config.toml
num_key_value_heads = 3
init = "normal"
learning_rate = 0.00651
beta2 = 0.95
Each number is 500 + 50 x the weight over its row's rms, rounded and kept within 0 to 999. Layers, rows and columns count from 0. Numbers have three digits each. The size before them is the row's rms in percent of the matrix's.

# v: layer 13 attention value, 192x192, rms 0.195, rows 42-58, columns 0-191
# o: layer 13 attention output (transposed), 192x192, rms 0.208, rows 42-57, columns 0-191
v42 081:509498593549498425474641433539515546430514489503520527562524516533574461448477454522573394475462525486559489462508561470532544537545573472542426476502606527524415541485474527469469546513516479439553472539403468510571443467493631616557551442379439493477517513459546450561558397490538529525550495480566516523560521531434488485519510483588505598541577497501577492522521412497466521424579443550565510503459399466463582591478466518490528424540476554452539393483461461601560431521421518486478451504503383486498469557554534493505544535449537519466483532492446533541537534532509511552
o42 074:500507456475499550501474359405499527471583533446650471525420452539553417488483403460494539429517555530449488455476489475606518484558512505456543480479457429525506462488471471532501515557490545446447500514337479457478437430407457608488530482385501563493554479482520533514429564476530500484514498487382535470501537422430458455574449373491480436565433445567532497438468538510520468564559491532571538494468490564473466500470465511489543493507592515486535494509529464478612510511496454510488494550492427474518589476500524518546562388577539544471501479515405468547513618506513479423
v43 086:511535501525459498479454495514457506497495542517520488518497604575520534547498528569515425468556495502484418494559486449467483465506508442512573492468515396493402428495441440514582560404456440491485466497510528499466539500411572579560455462429528448598479542476477420574488448514421554503538490434533495484533473474471487528502470450590451485395499542516598458492495500412629469450535454527552532418461548493392558509378518510585506503577553489535527426557507436492501559563510408469411455499494520498495499565516545437491440526483454518486511525387585618614537453561400448462
o43 076:498412422446523569541426489476573488518489623472523453587480537531489416464527525588502545566472479435419524486496583542445565509548466490499503575413462437612494549497522404483424570539445590559520422483484427452462483547439513441464596491609487571574480556583477494554453507538483420467469473450430567593459474473481542430557512529482484476470520534466488502462403478507524494545500481414518492450466476541480533505410524599504481442584577547585509517503511418422486452539466479484421489488510516544514512563508510600536454516513460482558514419575461453495454422546452478579
v44 093:553428536344486518489504458485350463448480463505513526498532488465515472556569477568468601526439599438495534532509551551493452465523475480567467507586474547509528498505484498457606464493563455530487523506400525552516522602391547429534546423548512456481366573571560448493531491505486439475526508524468613471522562524595391524480510530484492564450486476446482616516439532525553504481559470493457534511445508527491483594514577445575555540490476490516544549574595516548538535494466507499429511443504517513506543563474500547460483554507477451523426389576445527523510568623450501501
o44 084:506467551356481531503492511486423416526560489580461562528519470500501403465508511482545505487502502557460462485551510433664434506539437404514537519545468527461423476444564478485505457430511468484502337518523542512485485523419565506460510432513433474487493521485532428440554463546531416490495502489462509469491652495511421511528486492474534543551530455493419525463363571406456472470530470506403440507481470526451457443544551447506473506573452396526540477544521496514485421509422497478410493501501570538467421490546522600373466526593461453574413499495488518475482452529538476479
v45 083:524541499460530411421495477477454537502440501515528433508602495589437473491554454527604446506490481599465506507549553455494509472520505561474426502430484605535502490440482511479573472447520572476492530491595435421520603547430479432534520555516481478563477484580499515466526487519483540397411549492557465443536505509434426560531546520481443460515563528587573413596547506414481481441581534580580462523520481636614484530492536530558474496522555403429579522465605485459563522494518528544575526469441554527547466442515507505561477488585504460571499470406446528487542485489438501443
o45 076:534466574503494534492543463496423539497483509516509501573582477535450478513516475391509456508461420422473602472575452507501501473499555420460500361546499457507474506443445515521430544430498495494542440448444424411599580578457577456455532509556559384435530474531515461570507456435519541553426489500579516545448371554498507465510449501543525532542573423494465474483523486410567569620510440531576497503547498470474468502485514460450444457488448488458440495446541474552469477467501525512579497530532512433590480550571503572566468555519530435467337508450507428455508427505408505490
v46 083:514495379542551516490477360514509526483443529558456520502499479488460386449414517486530548530506605462501479471477553456510657480425537453539519547489434526473510506536537550550554484483398532426543482462490494552502458440474525593501403513449471404521460470507513451423523527501563471514571486592586485545551502517643549468495433455494565532515453507526472477535395532445551493476420446530572529436479546423525507500495590395458646575549488517458503509558547475517449529541609494588485415479488467472595495503531539429521523481470481422539464438460501517503500548515467491516
o46 072:520480478389481466470456501480519442457524492530448402468577488469461477471484513490461598537423577510603440511600490513426564506507514454502478503527505507452506548570483480548473486474421482481537571514496459560520504507558537578516580478492398454542513518582483385489467460546514463536480528573571519469560518427584509521511473514417609479527491553472595597441468530434582546496509510486461445486526496476517529479488446526510495572449675504654494528610551532555526431520516555491480458470411555436539532492523511485500508469552414470452602473546470436558474525530629449469
v47 077:583510491520438496509464569428540410531501577549549626487604535514487439526534504459485415405551506521442514549540460532575523345526525513503474520504464501546432412504558436522431432543446480530517543505478526545447539487346443503507554522483612509488536539521428549562497460541597498493520477527556447472533536526496511531438461436503407545490455451568492525490545490534594463587523492548498489503596521453569428519539471567471510359544612408548555532546442559473548466478482464475487431541526563512520484542488516487517453492564455502493593507449468444452450473443531580462
o47 073:490451574601473417523488482549567437467495494491458449496558513535488496542527533448468517528583495569484558491435536533496481611429576534565457441613534486532417490485481458528563541521528468644509553451451497445525511422387473475527509626537493457442465395528479490544501464490536499502579526434544438515441540466535515509530656494586479563439542509405498474390471424476591506503538466518553487462448547538526554584515608549529553484473493469560541570494448488527541445509443442512560460551462539534434406425537483531496487452408458546497455433477474550473574498476506491484
v48 090:439523461523490479467519501426474545472521505511511579477566510525529449549577616409485590483549504576425609445463563508467490459536535471565440533532501590574450558478504495494494463517448519607558538552500498562517534456453398543516457551503398490586489440591472560568491545467511464512543538544482521407541468394504547545408414481465447423550488531476497586494492458505484480614450488483490605516465592484463504500447504452512471555487414386557499468520569506523527449416515561514484458462482381548487510548485442501500488526506580559491487488492404482490597489600401522457
o48 079:523457474455517489515517395571588426513509486573537472493458504467492556477521555502544559551450454498510507479584440521644647494435462525470511550570496517542524482453519480576540450541491583399588540573526521473519482556433561558490526490512506553489471455488556476472522494555491479451563520487571467428529451483451485499449549501570455570583474599521548473496489472524565492523426465477564627481524551504471524485513514494454506447491501438536657623407477527530497458517420536524493457415506483560522370469497506478429512537448609645481471455516511532471547419459483496494
v49 089:452515587537447438553456484475500527511532479481570546498501571586497523495560471394484516500465492535490421517582415567483529456529505542483506494420626579534488411489475460519478470448547446563451483491499573549489480483424514478540450498435505551470491475542435532524453398465503464516403502516589565405570497579494500537479452510512491493566502586521524541641533579497529400546523489523511500458542593482540673511426464590490469441505376533492391408484382504492450537447529583524502516535497497529466445492489507466558493520530586565463494530520537456553452549500489527420
o49 082:515484462540545494496520506541620484515480570490514554508480464512505452528448520536471464538525448544422462408468482476566446555473439474582473518492591444569509551469558544549510450448534557615495521525456459536499385571568575470580515501493550621594507512534409573563517512491535554528427558435517537431471450509470540496581450510490544580570474504445555432465516491488508506551467492501450461425437584431619569456417547519423566443458455545479483464374519540518463446501521501506409497472444381616407505527499453499496479468494511511460518449525483465524536515570526459387
v50 076:475441443492496474510525443524648535461415445460480516482585527522463461422551472524552456476467494476496548471489543570598478393463416453459511544542515478533471426491502438446463505515522464599423548469419498468487540611540538427448499610432459528479498554576469438463538552495506457464529489513518605532524510456576572512512468532532477414527487538523474518552515576437492469562539563532342485463600521517493505513563454552485423535530623548538475430463480548455509489555573514497521415449524523486462507595547422504545550589471424529449394437455475470476563542461532504465
o50 076:507442467413415453452520570558558476417454505514498538469416495524496517570551531383562495603590433537478468517514399451510531556495581479526511585495441554520504447537542535436487450497498535514444571491320567493591504559504505439481486396504538528438563563529514513435559462429503529595446508466554475454485536490518546554513540548491507487473528508512537453405500481483387542462540545460494513401516384407471465529447476507547532538556566523532541484514589499530444534475476436521469533450526434421437457502556590413519573511457539584481470493478489583510461485500415470511
v51 089:493540433507461397524509478559525548529454508548452456464456472449418586515462498498422453575474472480526519513530538455467451432556594414483378469458477453519509472545569462581481432543528560405595455472479496547437529471610568493614548411491617570478482448446478446485526436557536542513531509523484495513527534526563485519523534523492554545501503546503549479445521491514542559460463463525565451567506447392416483454476511495420553464430500594491467488502499610479372502543522435509493392532567515532543479556479538452529486455504523522529478495439511510638468571412581447434
o51 081:535511375520496452454483458504521531427513493499502554545437479492532451522520491464451515451616560493413526541489546476521450560540519450539465519430481585542550441551499425531472468491493437428447520476509492527483450490482522411459518522500455479473472446447501516479414438462446471491595403519476467584468588457443461474477412435520560371443452484478504520566568496474571510555478478520495519501581501540527516491448620456480466545488572592421510529525452486474515438351517479454534492567421537552522486509531458528426427572525478465473671533492621485463458514564625482459
v52 089:462479493468525442493559480508507500537560565505502561499444519507410595480550631514461529487525500464485435557503464505542556391492503551550514412549519532483531412426487493524441520462481506433556441504550478462424528533616565535522495522514576472444518522498535519546521480386522503571497590471453523568511495460470492532506436511505433511526526512398515531473451551439509485406469508580501539515520516493437426492435394468516401451497552511567509480538573405448495491416487484437549405407505480546364436461534509534449567542510660515573499586506534474501457565411506574567
o52 077:463587520544569477502582513521543399431537542435425494505456504539484506612506522529470442446483444460615505526477525482495512511501532541594419441484528612554444459473482452513451556477425474460501590561497545491472435513507552485520430508497564524558499457529543525503328494518462502450519646524409451498475457465460501562510494549435486396525518450434459441542456492445498551436465535522458486486465531427478402486532469583537431443447611525424518577464504442531568561524443492503490564476540499478397558446606510560439443562551488517503469434555480535540535452454491544461
v53 093:514513482467444520462396548470485465526459480533492541498481545517499518511519503499422507525500510523512472468480515585545562465509527534508481539520489467531612425531490443461436512518434411679451543566522517506487511567448454500499508523532427532563497433603547494470536449546477473513491563459562404407506535473517540444428446501482412463563463601447430588519495609505522384469498528456536539434459591507518475522475464530570493509559467349502401471551466478593562380517446579529551531522508507565456553416543502464463550554456493543505471454528467476525503497428389508611
o53 085:474472573493483530525449502441589551545477509592498478609552451445457443501464581499506453528406497505457490539530467465477561506494504420542480456600483459521517431600580571574535473438616510504526526511543561485503524556439467553494500466518563532571491562556540460533487504517491561506436542525501426479454599522418558543538570442482468565535455436559529431484464516495446500460559462488414628525520515444604520388510451526450591506446574464490428536436531539518575429543483411490532448513549497517553474575514408404460505539500579453530489477509599530469528418496514405456
v54 085:484480485514510482582400463576433488522548440505479514501560483581565547474510554571553550408455435431527417539485486588487456514563384541560538530466532506423473531494579445542486514510598526481499458492426522457539457612546511564442478536571491446502541453384571438490519547531485532547528475449517460430509518380453412502494559539533512599493470477610502465509565405515443472473467482543544537476442431523537591488438479500509503546463513521512536513555509585598515485486435431589571513562595483424538483493538469571416411476585532454561543480553568498515502473451529447506
o54 071:548457507498446482571442562473456512489512546471443552512506494489494573413521506481606503479436552432504614488435476510418508524563491507473506455454504514527534447502494549459536502594467488538478504555445582522457473502544493580555494453597506493545481566414421558547519562498399495528547504540382547480463576554523465472557458452576488559466455427526521558599521492491505449589411547644434442507478482571442485582488480559464530516476497527640545436565539551521560530486465587510573464571496512465473451505498409555559415487510460439456521504467463410534562433537422475425
v55 089:496480464580473478511469451424480468571502532489488459507514512465525476453418551437419487589441517489457537507470489491498368458445465507539551488555462408595492471479616528590473482575480539473575489423522592571551557498545487514501564445522514595419505500478503518520460498507505587528549468499439523515598553544570424517487537513511458514523536447523456454544500557545492572540490499512487439486488390523464475576514647487541583437426528474505422492496535611451415533542487403492497409440531566491446499567519471439504605409496498456420510406563476549570510496446445445433
o55 083:565501420519476464464489577455457516509490486534490550442542520504471515470572449518463585463497569492481452458435494571516464527505494482505585505599422572469541423574479436449481487492467573588476615547436448524468439463512478542479547410584582529490522502433558458488494440534543400521548575534516534430552494517435472530448431544574481460447556533402532504544594502511556523511447463532464521545575540500420512556492554408499435471536466486498444549491409590450502469544514494388458486591381450553519554528498602578461524534541463531560518500592557538448458520577555587467
v56 078:438549477562479507465421589505428527519511497365442496519558477535504488511518514515527458502479490440484386399527399505514484508533480488513424543499503505487464456483493541539482500459573587429508491511518573348534484587473474494402521527471648540510519563501577557455478416520501492536438520524471426578495435606460443464515488481411490520438479453473472476445559516434558403454499445592520464437515511434430466481499488553436454452429534524562468582421489539450561579536518436455458555543532482459437364494478521409549466553546464495568552420444539507461472475479487489510
o56 072:504544501581538507466455409544546548576497498457530501555463537540476505433478565483560533499486466484590488478418471487501458467506605475560460527497578526495524582451465457449492615479449443486505553379573512556473473556615482458496506443581464555428464468513461567520638515565533546491455448522533529530472433498472477522578534518512443540447543490404470457529548479514447475545513499513514394368461543489509535476454481533516453470475525363560463549557481506412553550453491444558556571570365562421482486442568417432498442414479511511555555425494453519474490503521490562510
v57 094:533452434472531417478484525543510564471474548513509566478443494437569462407520584401450561429528450502367458550509483379587452490587520384470538513453492413537567502573663484549573486499531534501463548461437500504561477445464462407489419453472484492486437534485495479488553428539461543509539511500505556548520481535533519485501515427579529512451371425497462509508451368510412528497461564534428521503440478538510486512487526491552473473528482476490558385546490590530515440504484479440402600418498530494451444459464536526493468500539546547491481398533459487539529446531526453535
o57 084:446535552508476444576582426554423516585498557523500501480514432461550485437540499464467416400578556500529470440518553468495375545585528496561495547501514530509528564464421528524538484525519472543557546496454512505480499523543520486454519485476446525515531543396575485527519493559525436419515525516565575483547523515481474505444472555621479526562420594484513542511359514474474446600532538477502523609559520539385579613575478531550488608543517518566542504484469488531514520487518340469503505502533511490486599510466422413504452559515465502466449437542543524560482441441538413516
v58 085:556473448508462596532447506453482463648509491535525609489548444491546516525530441459575554526564507576476613547467522528507547466421585502424560463556468571580476545547515444507484484445438482591472484488471519605531559467546481426455457453444478455482517488491488550501452435484538452441476440488465459518494552443467565472427470566487486457585564519507506530437491437538434456541480509547577464529602542527483524496567566486421583493528483391488426533524572536515441472507550566401516470503406537583591496459432536489521534508481508495542434474457628440605566546456491541524